Each number is 128 + 24 x the weight over its row's rms, rounded and kept within 0 to 255. Layers, rows and columns count from 0. Numbers have three digits each. The size before them is the row's rms in percent of the matrix's.

# o: layer 6 attention output (transposed), 256x256, rms 0.0444, rows 53-127, columns 0-63
# v: layer 6 attention value, 256x256, rms 0.0452, rows 54-127, columns 0-63
# q: layer 6 attention query, 256x256, rms 0.0411, rows 128-153, columns 0-63
# k: layer 6 attention key, 256x256, rms 0.0401, rows 128-152, columns 0-63
o53 099:091112179115106156057108118165098145144122142121095152129116157115086106143091142112147124114088109086114090130159123183120130115123151164139152123145113090135163112134090139114123103132118126
v54 092:163114124136075113127135119122109147145132174094076148112098140102128161136159135081173159107146130158135128134143144154084153110101193097119135121120120167131129129107121109166101117153188153
o54 092:147108095133106090121144142131091160149123167129084131136107134127130163123150159077136144120155139144131147143137132136096204110118156092113142148105125159150118146117142102151113131135176168
v55 096:115137109138096158158103148144112111137136108147144138107087089184124141112132123117131139181171139088122168127163097138144131139123166128109122128189130088107099102121115124101170136108117119
o55 093:129144099144099159125119160091126118108150103154113147103087046154121110097132120131135162179166129085146158132140097161137135124141153127132118135167126100113082107117122126102153152113124109
v56 100:139128155113124136147153130122093111115113123089158185152142117147149128121128076106126118158130165136109150157157177149135099112106152117146114137149139149123140122132117142152155138103183145
o56 100:119145145142087125164178115097092134138116090063161167167152137152117116118108067108137142150148154124121119161146111161135121104080137092157113150132127141103118127080129142161158138112190110
v57 098:146121072133129150128087105168109129120154101137096124154128142130113131133123159138140084097107140103123113096189111132115168116162120137123158121147129140099101146113116150133160131161130146
o57 100:183149104112099149085117142172127124104136108136094113140122103161109132151103128123135108090100099081140103089158117133113188133148115158105145088140130144110096191091150149126179134170116151
v58 098:123126132151141090145138121115138139125155197137113154140114084096131141103135125153116100145139132116112100146111165122120152140178102131140139124126121108149076119091151156104151111136150100
o58 097:145116122144135115143133099121160103129104189100112153140112129071131144109130128162124083150119132118109094140134115125134140121183108131145124103143094109150092100068147180125152121145166095
v59 099:105123113129138178105145143113112113109152102105121085135183131107072117147097088153152083164144125108159115153105113123151106131103115173127162130099122102161158145117118111115102129091134142
o59 100:120123149106145171132148111104120091118110074118131086141147119108094138115108098182151123161160128078157108158109112136169134101112092140150167131088121101153138114091115124122124120116139142
v60 098:149070101102140116163117124121130163151171122133094151118180150099115142144154126143176037155132113134113115120158095128091109166181106122173182130122108122128126103090169108149110147129139109
o60 094:129074063122138096169132144107130179162147131134088165118174157112116118134137130135208079156121120131147116109138109134100109171184101122172191134146108143136136109131171105142123149149109103
v61 100:111134116152107125117159128142103116127139103109051118081127085119172132090142112135096078120143107145142061140160119162143151129143089121152101120092140105123155141115097114126104108159137137
o61 098:136147116156127135116148134129111125107141096121061096104133123105176147104124107133119062102168086172165093154143114162122147124141083130172108125123167139122146104140119087100101118150104106
v62 099:112087116074132127078134129155077134102151129141098154099140152143177142148132160158129119130158093142143146101116131137094131152139139173123142138114122100136126088099185158139121113141130146
o62 100:115088105088131110082142099142104110107141117136098145096145168172194153122129157124133139136145131142127142102113129149121134159133153172122140096163118102122120112089136179136117105123137117
v63 103:135091156154150129166095151145130105134127158092113140136098128117157112124132128126090133104126145153114147140150165143144106108153096159121154117135108132115172107122097045146126149092126162
o63 106:150094154136122109123116143126157120132108142100150138147111101111164097118135138128099107081111121142121146128152137142144099101141103155119143117126127126140161092133106065149118151113127179
v64 096:126157174136157092145126108101088083126060123177104121127137136122125186124126149124107145162125087091152130095149139148146159110100145128078122125103143157151090134152125153121118138108146102
o64 096:098152141149138117152106103078090060145093120156104130131163111121119137105153170113105154162123096086144131092125131125153153112095155087105126115083156161136100125130127168158120133117128110
v65 096:107104106118138111102138131124086095126119084106146141105126178105108125167144112116128125127149150106124149157137133083094134135193094145138115132173131153120133187124099134116090121155134120
o65 095:091114089098136110118105156120082106084143100115149132103149167127119100143143086122122113126172113095116132141122148096095124125172113157128109138164126153132144189129139137118079106138137115
v66 099:107133121143160125103131134139102115118152176138120113103147080138132127099176142098156114120093179152126096103157151123164106141091136157108133139137155145117109122155099172107071123119105135
o66 096:100151123124157118130117120126096132142154154138131110115142090142089142127174134105139123145111149149133085119156111129161093133094116151099131134140138152105110131151106161116083154122114112
v67 099:139136095130138143138093110128122129135112089140129116117116111082122108122103131142120146169085149098113108152099102104107122105128142088121129136075114090094083137153169155149110117167131091
o67 097:138121093127142167136094123157138131112126083153138128154156143079136123130127138130110131178090132104114102137093120095124102108137149117113122139088129102110084091143162146151110107158133089
v68 100:119095096135158127168165119150076150126117111122123126115123128151141122115135126142162136084118138117154171183079138106120104106107126167144136102105114140166148135120150121150143162073114103
o68 100:115100138148162126127166134125082138122122113142140115132137107123162142115173120153154108072127110103147181173074128110098120086099120168149137111116108127163128143100146142151159160091134110
v69 102:165107151074082067122160121149125171136104118123129170130192127112097146107118119169103128127142158119134151092131115162097130139147151121154162116126126146100099128148098098130121082125103110
o69 099:178117131092122100124150115163111173143115133131151172137171119106112134135123144188094126122137137101110134124117133137126126144145148089159143136141132141106118114159111099128119086121113099
v70 102:103194117128129134128062119133104148107158110123129164113171158154124124104083118145117144146149159164114137133119102079145142191137103125092153127136119140108168110140146102140128097082156113
o70 100:097179115126099140108072126161106152123136111129139153112148140152113179120089085129107150147105088133125150118123130074134107171113099123104174124126131106117152123136140088127152092104173128
v71 101:075057154142118130131115156131123097119114101134135134134127131100116136154119094166135094160115138118139098137112119142084107092156131157153123119105149149124144111119062143150111193141131120
o71 100:064059149091102109152130151146134116145139135129135120141133121117090130156097109136136076165119150105129121143125108136078118103130134145147121110097143148109146159139095125139097170139122135
v72 098:132127133120134108115145152101136129114164144133125143132131116134188135141127143097093157095101085119089106156177148132160121136124160135153155139115173131104103143103119142143128127124105118
o72 097:136127153130087102126160108081141132159148163145146135092135097158185119113109117132103139112099126108101138158168136145162128120129157136158142142120142128117133178105127136137122130119114120
v73 098:126163119107117111153099154142108125114123104119148134116088134106207115107152118111151123149130111097147124074118123128122158047153088147087037134085108147119117119143129154122105146157131156
o73 095:146129147100143112110130166158091109134117100136189144158089143100207106101159101112149112141110131082153144089092141106106160073127091142106044156105090131132092120132159099105101124151131139
v74 100:147083125142139148131111095134135139116141158103172104148083117166130155155111121141139163131124122088162108170149100154129162132113168159112110131114130136109116125125132064137098118151140121
o74 094:113082151154130103114097102136112149112125157119174111130086105174127105137136133125118135130154118096157111152116089167120164139107159173108116145102143152118120105133121105116097119144141125
v75 101:131118138139129150128124126125100149140144142128151137106139160131144160097104156124135109120104141118094084137077144147133102140151121133142153124153123142189136160126167129131111151116140066
o75 097:149131146154138156157141155155090148142159142148124120134124183146133139104124156141141117091118156119080098170084130125149111138160118119146134147136115132198133157126163105144123150129137099
v76 096:120119104111088166135155139132167113106111132120101137131145093155116133127123156041147133178120126107103148134106132086118116150151172141134091150121115109129128156131138107166146112116172113
o76 097:115122147117082135130165142126146126087121145150088149132132104150102127124116177029162120169138138131112170143106140101128123145158155129126064129123160118136146098171117123144147109110168091
v77 096:141151124172128123148121151118137128138143140118114145122176130072140124107120123127148129126102164114161126132124161130111147151138086130115109116083133103118075104152105136085162157106128152
o77 093:152163147145137104133119147142142143136130140110129142135151111098124137127147107151155120112120124110136123136125122128118149124158096121125128154099136123101068090133119156087146159106113169
v78 097:106113117163149121121165134145172193137123144086112159126135128115179163164082157082142125113132101106120110123123092170109133102153130073150148149118130112150077145148146099138156123122082147
o78 095:115123115121151125125169098120154160117149155096103162100160127125203134145080170119118137123127151107105115135145102194094100114156117087147108148106125104160095177118150115141136118125073135
v79 096:130138164146142099124124116106153194111102114096097103128128127097084118095162163167103131166138103154112147162152139114133140184087138140138072128103128141142144113131125153135149152115143136
o79 096:122139160116138102131100146123147192137107116122114107173130141079096103140170181155087131154143113113106144164135154126163128179086119107152077075133162141145151106160116141138124127126140125
v80 098:130099122099141135141138133178153123140107124115100142141135122162130105109140149126158168089075101084172151130122122101107121113146085157142095102100137082137085148154125082064133158086154132
o80 095:154103089137140111156137143189162118139122131142142134132141128150147136110121127113143171100098075109157148125118154148101114131151087111165096079102105075105131126159099091066126101111139113
v81 095:146124124118145147088122165159115136151129112151116095138141125117102168108148122150153125131134162115155155114137110157128132101166152125098092118150111165100150122125085108121129134110107128
o81 090:154105144131152147119129151161134095099101123121120122146107130122086136088161133152152140107154143085113164129165134143114105100168137122111078105114109145095130087092089119122124137124124170
v82 096:134108166117118133133049170118137110127111140116127148114131120111147125146070113139179147136114124138136133170122154140151111189120087109145157146065104138146137171138139117139113120081107120
o82 090:139090183136115141106054164132139098115102119118128136118137128136139092139113113129222121143138111146112114167117136112187112187116093106137150138104126156140112128125117110155117129110127112
v83 101:141130162118135122108155135124145159120135130112153110139100098137144138124115133108162109164091136096130126144126120137114065111154071142128182148113115199094114158122131172127133184119104174
o83 099:128097161145117094144145114094152163115146134123109139156099122124155115133142131116161112141102150072103103135130157149139061139162075116121165080141151164119149155130140183122112163120129137
v84 098:175113117109139115118161130120164114123157111074120121123127160139141122080109093084130147132165149121191145159125119169110137158114159102129169122142158099182151120134138137097155138147158127
o84 097:195093114159113123139145123121160116136156087084127111128115178157136123098109106079138152104152136141185126125113121165111139145121143096137144127132159125163143140130153109114167160152134116
v85 096:114115118146125098149114130093145130144120087128091124137085138124109120192117151115134128090101152127094158120146145077107130110120135177117098140083132123132187140161128135129113118115140115
o85 092:090102130153123133153107125098115126153132082156084121138106136119097110150135154088158144087115115135108150142127159069123104094099146160108104128102147119154165177154122089116106138119145110
v86 100:136092143155101155144113111117187110138105120138120196153118104146112142118103090134128109117149115103109150095144091104122120143124108096107103127153152096082102104123119132128105083144116135
o86 102:106087147163087173119125126099173112089087117143112177175123094175102122133127141158112112101140117090111156116157089094105144120126110111101110139156130109078094130119155141121106114150118149
v87 096:121163129131154185095089094156119142113104115158168096118104135118109163135122118112115136137105105161168112175108151138113131119133137138133155111148146144145111158083111114132113110169090159
o87 096:149159113159131157114100114180109120083100116163174099110091151140129156125128123110120123132131135168151143182099140123109137111140142130157143120115161134112114129075119113125119133135073158
v88 100:122141125117106130139122106129138116103141116121109080120140146133167106102083153115160171132142144118126139102154119165123119101120131130163141122103111143136090087090107115147083141115082154
o88 098:122096156113112130132128103157130109130117124134156110110158135127169168109123101114159161100141123101107145120136129175114115140119149120179125130125128103117085082120094115122090136123078165
v89 095:124162100140135147092143107111129136118092128129149078111137112080146165127133153125139154156092158156098095140141108136126115159096100119133064135155140103105148146120111109127162105125106127
o89 098:134133097151156149076141100113099119102097106129155053123131120099136169127108131127137177149127110151102083142145114108149100161114101101133076123167104108107124129135148107102170107139099144
v90 093:125151153129136062102104110102163130132145131135146104131129134169153137118134108115117163103142176167131131103143132152115139149139115146154146145119129102162154109094121115170118126129138116
o90 088:128161151135142076124089134064161139112113116152144110126103114194141126107152115110152129085135171175163150111139143134126118130136127141158156156173127101145135094094098099166105103128126136
v91 102:150143146134132117135135128110098123120152118162161148114146036076155133130136127128159127083172165167140130153201123135105104146094124157070149118151132065111135129126123118132128099160170133
o91 100:163127157135137108144133133134084098109134103124164171139149086092127135108177117135132109072154158155141082144205123136138124154121116128082149123132119073109136120111129131127119096155137124
v92 106:119131141101130138139128081134125172144132131157144115112119107128122163109134134089141142130143101100136105102124110083126070075172126092126159122105134119134160096140107155142081137157124153
o92 106:138142131131119159129137089133133153154108140138147126104133118149135152108124146082132141123134148109157098098105117080100088073167147081128153138100148123117166123117118129158093115152122133
v93 097:151142143107131127131131117102124144129144121127156145156164134135109119115084135139135102096121132041119122129112138105122107135115124167142143130147118193137124136149105076124112141132120134
o93 096:131149151127116121104127143107117130083140140105156141129147123137095129123121144168138096088145120029119128143125109101135102117108106167142138135140102179141131119169130084155131141112143148
v94 102:143121120118109126167129138107117132127109149152145172126074142091080101110120141138114135128111151123089126129134134157175140089142079155116143119092084142131133103147167115096091126149138151
o94 099:114109130134116147160123141132105137142101154143136170098088129093108139141154129134106155126104158136115161116136145146173162096137057161137159125115100168110136135135141116114133126122155131
v95 101:132198144134125105143142143171124134121129132146145120112152123134121152133062108133155105135130181092147118178094127141112129155171175145165127120127128161124144133129120098130116157118139160
o95 100:181185138137103111131142152153145125125129137148156114115151113133136140130110122134131122106130177066141115160094124152101122174148150129163114148148112139126165126134101100144134136128123160
v96 098:160138122131134098160123157109156112122102133143103131123092163149146116112122118131071104159096150127130120163090098145158129115123140133126113122139149090117123116122128143071125127159130155
o96 094:122132115153100096171111149098137135096101119121137127140099132131151084129092110180110088160113129135145108162097141165161115096106133123152125129143170094139129135135129136072119143179146127
v97 096:106126076131123147109100139162111140123126117117107134160103137092148102139120161135134154092138138141118131113138136131146107113156182101178085117131143115137126132141162142114114153113148143
o97 095:119131126128120128094132144164127154127115115109115129132090135116144126164142152114134156099138145136111137102139097122168122137158166135154081120113098123099117147149169121117130174138156125
v98 099:105170105118152149107164153121111138146111101142072132133146136172135128158111113171096105127153123100099134111117139137149116082148149189118133143129165133131165141132132128115099111139152155
o98 097:103176096131144165120141152128114151124120098125075125127174147129136150169118125176116096111138110115087115111102124106127107122159160184117131127135193131155173118117131116103104136134170156
v99 100:112159089162141098144137146105113154139104116116151151133148147132128136156120159134101150104101156123112112097115105127089116164107105138123096132122132153103141127089166117127174141151096137
o99 102:100150113142164089176147144108096146137111118142137153163149118128116145154122149116104113118104123127106100111144159116084126151109122128119113075141135134125166153079142101121181108138100163
v100 099:133137113119130172103182121130133128138090130096206107114079105125127149125121111148144118096101119158082109138138135182115129173160136165089125108067126157120170077167143157123132106096094156
o100 097:093135116119123160122159119111129124148130129104198085124111114155133148142114152153161106087139184176110112150119114160122123164158137170075122095090144171106155119163159147140138117091105109
v101 099:086097123134113093131142137133129141123125073123120130139149102086110121130112174170067150150122144104184123110163139112132118181110096127087115137111127118154155126111179097139095184150078113
o101 098:082107138117126116129146115160139135138125084132122154118173106079101103137119137170074154161121134102175132152137146079141115194106117147071132129102113085141142120097179114148117144131093169
v102 096:122128123149134095102094152124151116141142120124094093131091086098102138130130158153152107173114103127141097122114142112099119112165185113094126131101131106132112106142143097098117134085074127
o102 092:090147107102092108140086140110166159156122145137110093149079069108090140127082131149161100175121113114167117101085114118100117123149163136083120133096123131127125135137146092110125144091066121
v103 100:122154130126145138128112139113121107118102167133176113093128143133109140122129159161113141129137118148153118113157145103116116164144142149142146140103121100151157123134141072171136112159135168
o103 098:138159141134148107118124131096127093121066154135159105095145134150111103107146150166115143136133118132156125121138122135119095171140138149155150152126138097116166104134118110171122104176132147
v104 097:141184085105158161104108107119127128144144088125177119133136075129167104106086135104098123119104152125104169133166120130138148105118113068139135134111117148135131120128115148112111132124151108
o104 096:128158098136160133104107118135122159131168118134167143091123090119147132105120113100116133113107133140137155137156147126140121122141143112118131114150096147155182127162136153115088149134184132
v105 099:141162127105126147137088079115121179138159129118148114125134159097124159135117160114161154129145113116134138134112114128165180140115153130141062124139179123095090124127128102144119096086126137
o105 100:150145096145145148126103096099110191114164138109170133105131147100123153123118132112163183112147118130151138133137131113144155113121142123145082147140176136095087117148136107143126107101095125
v106 096:152144172110143158118121118117175121123157094139129140138154111107104140147179156088174143065107132134166130146106116141136111125107104152154172117140126153112167116123161089148146068110151124
o106 093:134111181128104164132108107114174140132139095132121108099127111098093125155156133082157150060126115131138124119101127166147122132092113142162167117147141156123144135106136080162148078101147121
v107 098:133135146139115118115091096127095144124112146157102119115104115161097100105115121127127118103136150152160136136147128141104103193159124125139109148134103132140113109141135117141148087149101107
o107 096:134139119129115121097104127143095143159097121126110115119112140145113095095128108142121116110114125139178140152145133125123092193129138116147112131118117117161132138151128133138143075142102121
v108 098:124100100118117140105143104094109103135124092126134143146150160133131116151100146138135096121105075143118127129173107133119114105168122102158148129105123121134130144145097154085108120141110138
o108 095:122109101108149154127142121103103121128144105120117150128129148136142147137103149144116098084118130127133147152156158134110091082192120074172168151091133103133139104149085124083123093112100146
v109 097:143133153138139094127116149122123142130170164144152124141133131136090157109115130096112076098135117102122145106177129141128125151119088114156100144139102078116125138138153193168105160122086132
o109 097:161131165143142089086126115116144132159156138149134138143108163140083149107095132103088117100134126098127150117150124109150104142123112134150101142160113090128112143133162209152108150112075127
v110 096:127178149108157147141147124117113169137134139146173129143136175131119121179140088114152161138100130134139152092151148185121139123112085136119135128115116123102093123134136107123129145129104134
o110 092:117121134119107135128148170109117158123148156143141144155146184113109134178128088079165148157137140164132150114140151199118146118125076139117131123116100136106140127113133131116135127128101156
v111 101:152148147138106104124112117133101142117126124098114152109146147106115162142107142139118095132137130098167079162147136104144135134087112144150086125096142098137153137112130167131098091119100138
o111 099:176154129120113116126118118122090134133155133121095154097127155107126143152134140123131127123148130092161062162166134116128135119095142145120071112115138117173159142134134159118083105127095138
v112 097:102117121138146150119096137122106104132124120164111121107111143097128114086114148115129124122133171134131118110131092132093118121040121127174169126108130103132130171168123180159128137130117115
o112 097:131139084115120141118101150095119115143186126186112142101121137099148116105090135087112081109118140141116117120124123143086115120051107124150157125099133106133118123167119148141108123134113118
v113 095:107171138102151179125179151095114148108124149111124140132079105088150077176117112113124109169131100072111127095109104131091148168142111104151112115164113115186124095130155104125082103118131120
o113 092:094164149111149184153160126087119138108110120088132127112067123109137102150124145115162092156123117103104102109127122142090159166130102112143120095163112112180137120155128086123085109112155136
v114 099:131106116096163135157158142147126141150137135128129130123133160109125129115123133129100104134192104132119148140115114159120131144079132103099138130117091135091158127107095093132118116138075125
o114 096:147119136089132128151160126158135161154112139149135151119128150105152133097116137126124122146168091141135175148095097168118146141111118112102148152166092149119133123102086098135137126127098133
v115 105:125111157127136091154098116128126136156156151159106108128126150083092140157100143111125167135128114142131105134089133144098131099102105092139084129126151065114119099125122118106131119139107151
o115 102:130104128153127088153091121112137165132132159166098120121127138084104148140111156127136147127145105139149125148075120147104119107115094098136103125131142117137136122141121100112142125143102142
v116 097:151165132134095161119130137172149196116076111119104142100082113111100115118135160116155114079132131083106109122134145142141082156084126144123136121121102136129107122127136117108109096116129113
o116 096:143132124139103166134139121161151200105090134125125153105097102134102131111159134085128119080137118118099108086099141165113124155079134137108158134131099132121123135125122137118103079101119098
v117 097:112186156162085100133108085117138148142144140141143090125112113117095137126133143148090121112145103129121160166114096165151139090126153091146096127159118126122114120098153137101144099145117152
o117 097:092172155155142091148117102116109162167145119116165076127131142107086133111135156139107133113141103153124138144079149162166166076153155083149115089146130125131107155119134122082146100169127129
v118 097:136150116161139183188091139124107108133144092145113103149109113147111142082113147061146105110146117093073128104171146159086129117164126150176109141140134108162136146131133144120179106138092135
o118 097:153159116108140164183093135115123134135124075132129099139110122127112150080131122056138093112134122080119136107179144132094126134182132137176134138154145097177132121134117143125157114122102149
v119 096:124117113136121173159101112123128126122138131127173189119102123102129141087149159147146200126106115093156153091146109117189135181144170149160158119114129159118106099133142123146097152208070144
o119 092:099122116145098172166109141137119118089144133111150163141107151103147141115186189149100190111109103103173174096148130104166122156137168133173156110112129168099126145123133119159099122159069089
v120 098:147133130162099161111106110091053151146160083087144098145125098111117121151084085122108154165125148162158130102119128097176177114148132104153154125095114044142129129136135075124126153101121122
o120 099:133151144162104151119115085076062135110129068101102101160116105116105133148116101158140121180137123174149128086134131103168167098154142118171154104107091057120133099128135076130130146104135139
v121 104:135185150097099123131148133106109158152135136132107153137140145102116129124109152137137127102158117101124141103136130137086163157124071081095111124105123120137123147104108092095104133104140108
o121 106:128201151123119148127163126093137165172121146140123166112118119121114155108112147162142110103143125104116143125167121122089154159111080102103122141111107094122105135089102069068123136104148147
v122 097:117152116127100141109110101141169166133135136143147101183139147131123128166180112067123113130141124116127111137081110159136122143172133156159113147147135114168171081119086135135153107133156131
o122 097:126138143160116124121141096146172155105118140140134096159141119169115098126176087084127100140165132119098119124063128149130157160162133138118128155154125103151141135136129135126152126146134170
v123 094:132130171136142087098118109141169085118133135110136127122144147099123084171137140112183157106138146083137101129108167136142136100133161131112151148108115136116095125115135113133156099109149118
o123 092:115137141142163101109130123112158110135149118102166111114145137077121078122108137082177158105107122094137097125088126139117130122122161135109119127109137119112101147107105115148121107101168117
v124 099:105139141118152128110179120145131112128097123112098127126134110068143150110106168101152080089129162139127153108143118143113100133141163116129108133157144147095148140112136147100135146130154118
o124 098:061139135156096114102179168129120124111127142111074122104140099092134146117111147087143077101145131148157156112140133141115087131143157134111109127157119150103168140126149154099118126157143120
v125 094:107150154109143152115142125133154132133130069139135126096131122121168152137146190182153146123146129196165087099125185092130184101072140126147143144124135119118102151123118120095134121168142161
o125 093:120137152110135148136108087155131157132136082175149136084128163099162119138150175162119129139112113183123115112155147126103165087080116142132120088125107125124122129150102125089141123154153165
v126 099:125136137097090140131112098147117083118095132119157080110101141086107135123110120128131074145137137130131161113145133123091145166122092100145141112145138153131098123131140162129150109085118148
o126 096:125155141086103138132111129148122085105085133123136089130104116069113143126107125135130104144139139108130162142146166116085127138129109125149159130125122167134072133146124141123162097109133123
v127 095:088138154142107092158099112123098158098105092143092138117121148143090127129097130115168113112137126103074136167136143149094094138127138080086115134143114112135142107118096148148119122121149132
o127 095:081117144133127098150103111118107174079092103144110145137127149123070111119069124126154105133112084131115145159156102167097118133128142111090096158131136114141116125092127166141109095139181137
q128 039:102094181113148150139122128125108164110105128118155103103117137125124143187132148135095136145059099127107137136138108117127151159125134108116136139113160132139152162104112174183170155158092135
k128 049:155146143081141148089118136135134130094112174092098129132098105124135160118109117103158120146173176149148170093079137149111108100141154153157125136156094107097116081154178100121144129058121124
q129 051:143099121175105113126142143146137086122135112115115129167121127151119107110172120121143131123127159158134119145104087147122138125107136153134150113149093117094120088135112054124117141131153083
k129 045:099136128092165116133115109100116167071108125147149132109124112107126139102132144148109126126116082122117154105109153131131109177130109085104116136103170135147151180107125148136139099132094125
q130 040:139144150146114128112113115111134121095134135161067132172124111152144145074156139156165149119137183150140119119113107118114113090134083160135129104126110134127109129175142101123094079094135125
k130 045:123102112149089122178125175122081098171145109145114150125120146125088124119116158135113125105112080135093103129171136130137111159113131132104094126152162143148152187108100155129134116121162117
q131 050:115124105154110124151138148158131115127147129126120131133119127141153128053150123094151109124156138174141142146092101149126131115137144141130127114140097133110107078152113077146123132133153104
k131 056:140113111112183157120155078105164156094119116088103132155124084109110144142133109149149148142126156091126142100089163159129103136140115113124180129115118109087092135162118152141125100126118129
q132 041:142153159118108139117145130120112096116158127147118127139130122126150111089136129144207133122167128122137140141128099123110121085145098174113132098149138136105144101142162102138111095111095126
k132 045:120089118153132128147102129105095132149165108171142147107149156141115126144105150108120108124100097123102088131124143128155138172099139085091114130161158172145150184151058135083104094141144147
q133 043:147146117109106141143118130101140117127141125120092095134120144115120124082138113140160137096185113168154132160123079086156097064128103150147140089160094144100137117127172099158141110122139154
k133 045:134083104148137135136118142134104141140150134128115156126141105149095103151091138139125115126107123135093102137118155135133128153106128094088098129111142140149146203135088145108130152163134102
q134 049:142135122129091106148111138124142103124172133148085130140123123144142133067142117120180109125154136152128134162120077109101129086109146167133129090157109151120122108150136055147108120115134146
k134 043:107096119143172155126097101129113143104113107088089175148143083118086134130148115156113148133122108097097135122107187143150129176135130101125141150110137106131120149149086168116116114129130127
q135 037:112131097142120123080111146128143130110119140120172120152138185122107116096123120111130075108116104108139168129148168166126120162127149102135132185114135104140116087128119112105142121128151074
k135 038:135171160133143116140169086181180135128112151133136116121095101117141143142103154120115154152179152125145131144162098134165113110164141156165143130116097108126123091141151138111128106102150138
q136 046:151143114133119111158114156149141136084143124127103142144116135169132138065166119107121116104168155175156132118133089105128116110109140142135128118138090137119097098123135075100101127137127104
k136 055:086137131122176134114126073167163142099089154047114100116108101104112120131102130143149143153159158108138161131095107145146134120151114134140154166084116086092109072137150114157145089114115132
q137 040:110167151109154155132140119100111117131138143115112116126134153108161110147092181137107157127107084107146137131096148110150111138110123174115123092114173141150162145093147173134126110100104136
k137 053:156108115145092139147132150128069141170140109160122133135147133155104131156134143129099127113084072137101094124156136095130144150121113106125119118164139158154131193138105103112123136158147103
q138 041:161135110130121096148134162113115117102123137113125115151112136142130151085150106132123122124165151171169151126121068110131127113157132116143123144102099140115113118144155073133144151152156119
k138 048:122132130113171124138131077154186144110120157091130080112092082107119129129115163135131143161136140117160138132105111121120143136154107148123114157089120118089147076076141149156154114117110129
q139 051:099131137113147165118129127144114128176108120108148140134146131113109111169093149124116108124081086071108130128137189173136106178123128111122120159088165109153162151109100172120123102115122123
k139 053:132125116148074108111109185113074125152152090183146153163167171148126129162132101129129098113097129164122087124160125108108093139099127126115114119161136149159108173130101136106149144153142125
q140 050:114115102140172110151129119139120129107095117121190115151136139135119131160129126114123124117148141124134123136119143139168131139139136111117133196094086087150122147112126177133163139155144120
k140 052:168106126092057119123141186135093131120136123175176098125139156142103156141112148120110113135114140170140088133121060093157138102107135126153130109157127109116100133125165108137120144136125126
q141 048:073139149122136146128119145141116114164148100108105102093135127103131121122112178105158124155101085105112143136129145139129123145109129129098113144106136104126148135102105144171126115098117129
k141 048:138098117149113120096125170112100135134138092140128144141195146165134138141146112145120112098108145120098087125148146151151111117133121120126128148163180177169126166143085130109126136178125087
q142 047:152110091093132097133121117103115142082117143132139115166167125153100115133149104105124139133125189177137133108113081117113123105168156126128161134148081108111083108149172119147142154105156136
k142 047:114138150118146107147160077112159119087109149144132120115134082112156147108094122154120136146143135105141109103128107114166122127118123129142130120102075085101130119144135129130122122084109164
q143 049:116139153100139174121125083156130119156127123136089138113150166108114069130107150099116150131168137095116149146120150136102100145144090140119136135156174146105140105107112123125116114081103144
k143 052:108154120162172145132139139118103106127129115079144161093147156142136120123112104129142120125115125085096118130143115141131154128145128103115143160123127165183141104116102131124126106156131095
q144 052:091123125156176112116119124148131154089132142125170122145170146122111104107138108105149107147142141118124128147138127157153132153163151074129145176101110097195154136122111110167148136120155129
k144 047:114115111097056129114109143094097109121136127199102130166146160133149163135131119134072123104077142163135075141116119098092119113126145130143136122157092180121113145122155162142128144087104120
q145 055:098116129170147122109136143135104097166158121097127133104125144156105119131156119129145121140160141108119123121126089162114138153141110117131146183116101147135147130134112153148094114117116112
k145 064:139150108119079111118119160131127094113095123126090129112122138126146120117163080125096118104106185136123110143097133127078109120125144148131153165109118206122097114104128137129089149100109131
q146 060:123151139132104153122112134101149122158163142132118131132083124127145155121150132137163130119141121116128114153165124127102139130088120118124115091162174156108142129095095107088093110124122129
k146 068:126153160171167151152120081152151123126116142079112130078115122114155089118129118141182127142167145117136146122097100139073115134144135172120139179107121155111147110120113121150091143092114128
q147 056:095139111126132175113115161136134132119148141141175111131180167119150111122134181127170107111084120118127120215106139153124087114139154114132125139137169178141122089123148113112111166134129142
k147 073:165109136154074118130104136102103145122137106168133137154131133134127140138114098131098112105152077145130096103140141129119136129094127141103121123117134185169107165107124155121123141155163102
q148 057:087143139125126153113150105154137129132120100120096117072071141109153120155105125123122129142152081125119122118160172138137132142079116160121131124126189128103153109093107144094147128111092122
k148 054:184122138157136112119126146145120130152139104068103149119138123128145120151144118106153106107176085130136119113137143154116103128151143172108127192100142179166107116102119113130103114139173116
q149 069:102102149178118118106110136077149128100141125135124144109103142153100176116104089148178103123141129135095122163136132121122153110076129149120131129121143140159136124138075157122105126122124084
k149 070:122134116136145145135118119160111152120109129146125114119112101135126113088090128134098135119134145131168136125115107129062098123126150143133122131072095163119137139100157128154097148099133152
q150 060:128138089122166122153177097173118095127098114092131123111092104136130125118133161094151123136164144124152132109159154135155119156152133115112121191138126133099134093084127145117134148104096140
k150 059:148104137109100116113111195148101146172139094119099138128191185155100166157146087128104109110109145144109110144138106112113142093143137138159131130152124150143071150128137102164134132166171101
q151 066:132088124113155113139121109132134146123111116158164130146200113135100126108100112110129124135143147125136139139117120125130109120171151098129136176127080109144063113146164124157184139112162134
k151 058:111139092098046130109131147119096148162129121196133155149140165145136134118112152134042116123083126147128103131138147109152121130094119112119114116154107170135145142106145128118129142134122116
q152 067:098118139121110174131111136116168134181131067176097115076141157130152123129124126119106177113087140132109119150129116134074128126142161130120075158127167174144141135146142102107137115110113126
k152 064:172100129150108098121116132164108125120135111145118119169119128150143159118121103145114134122152114132132113121137095127128133130134113115094146143103098128167111117107145119144131131093125164
q153 065:153111092097094133101081194129114134162147123108135124169092112135126155176159148154110157144131155118113126091106131139109096102158125135139139136155104139104119116136123088152111171144110142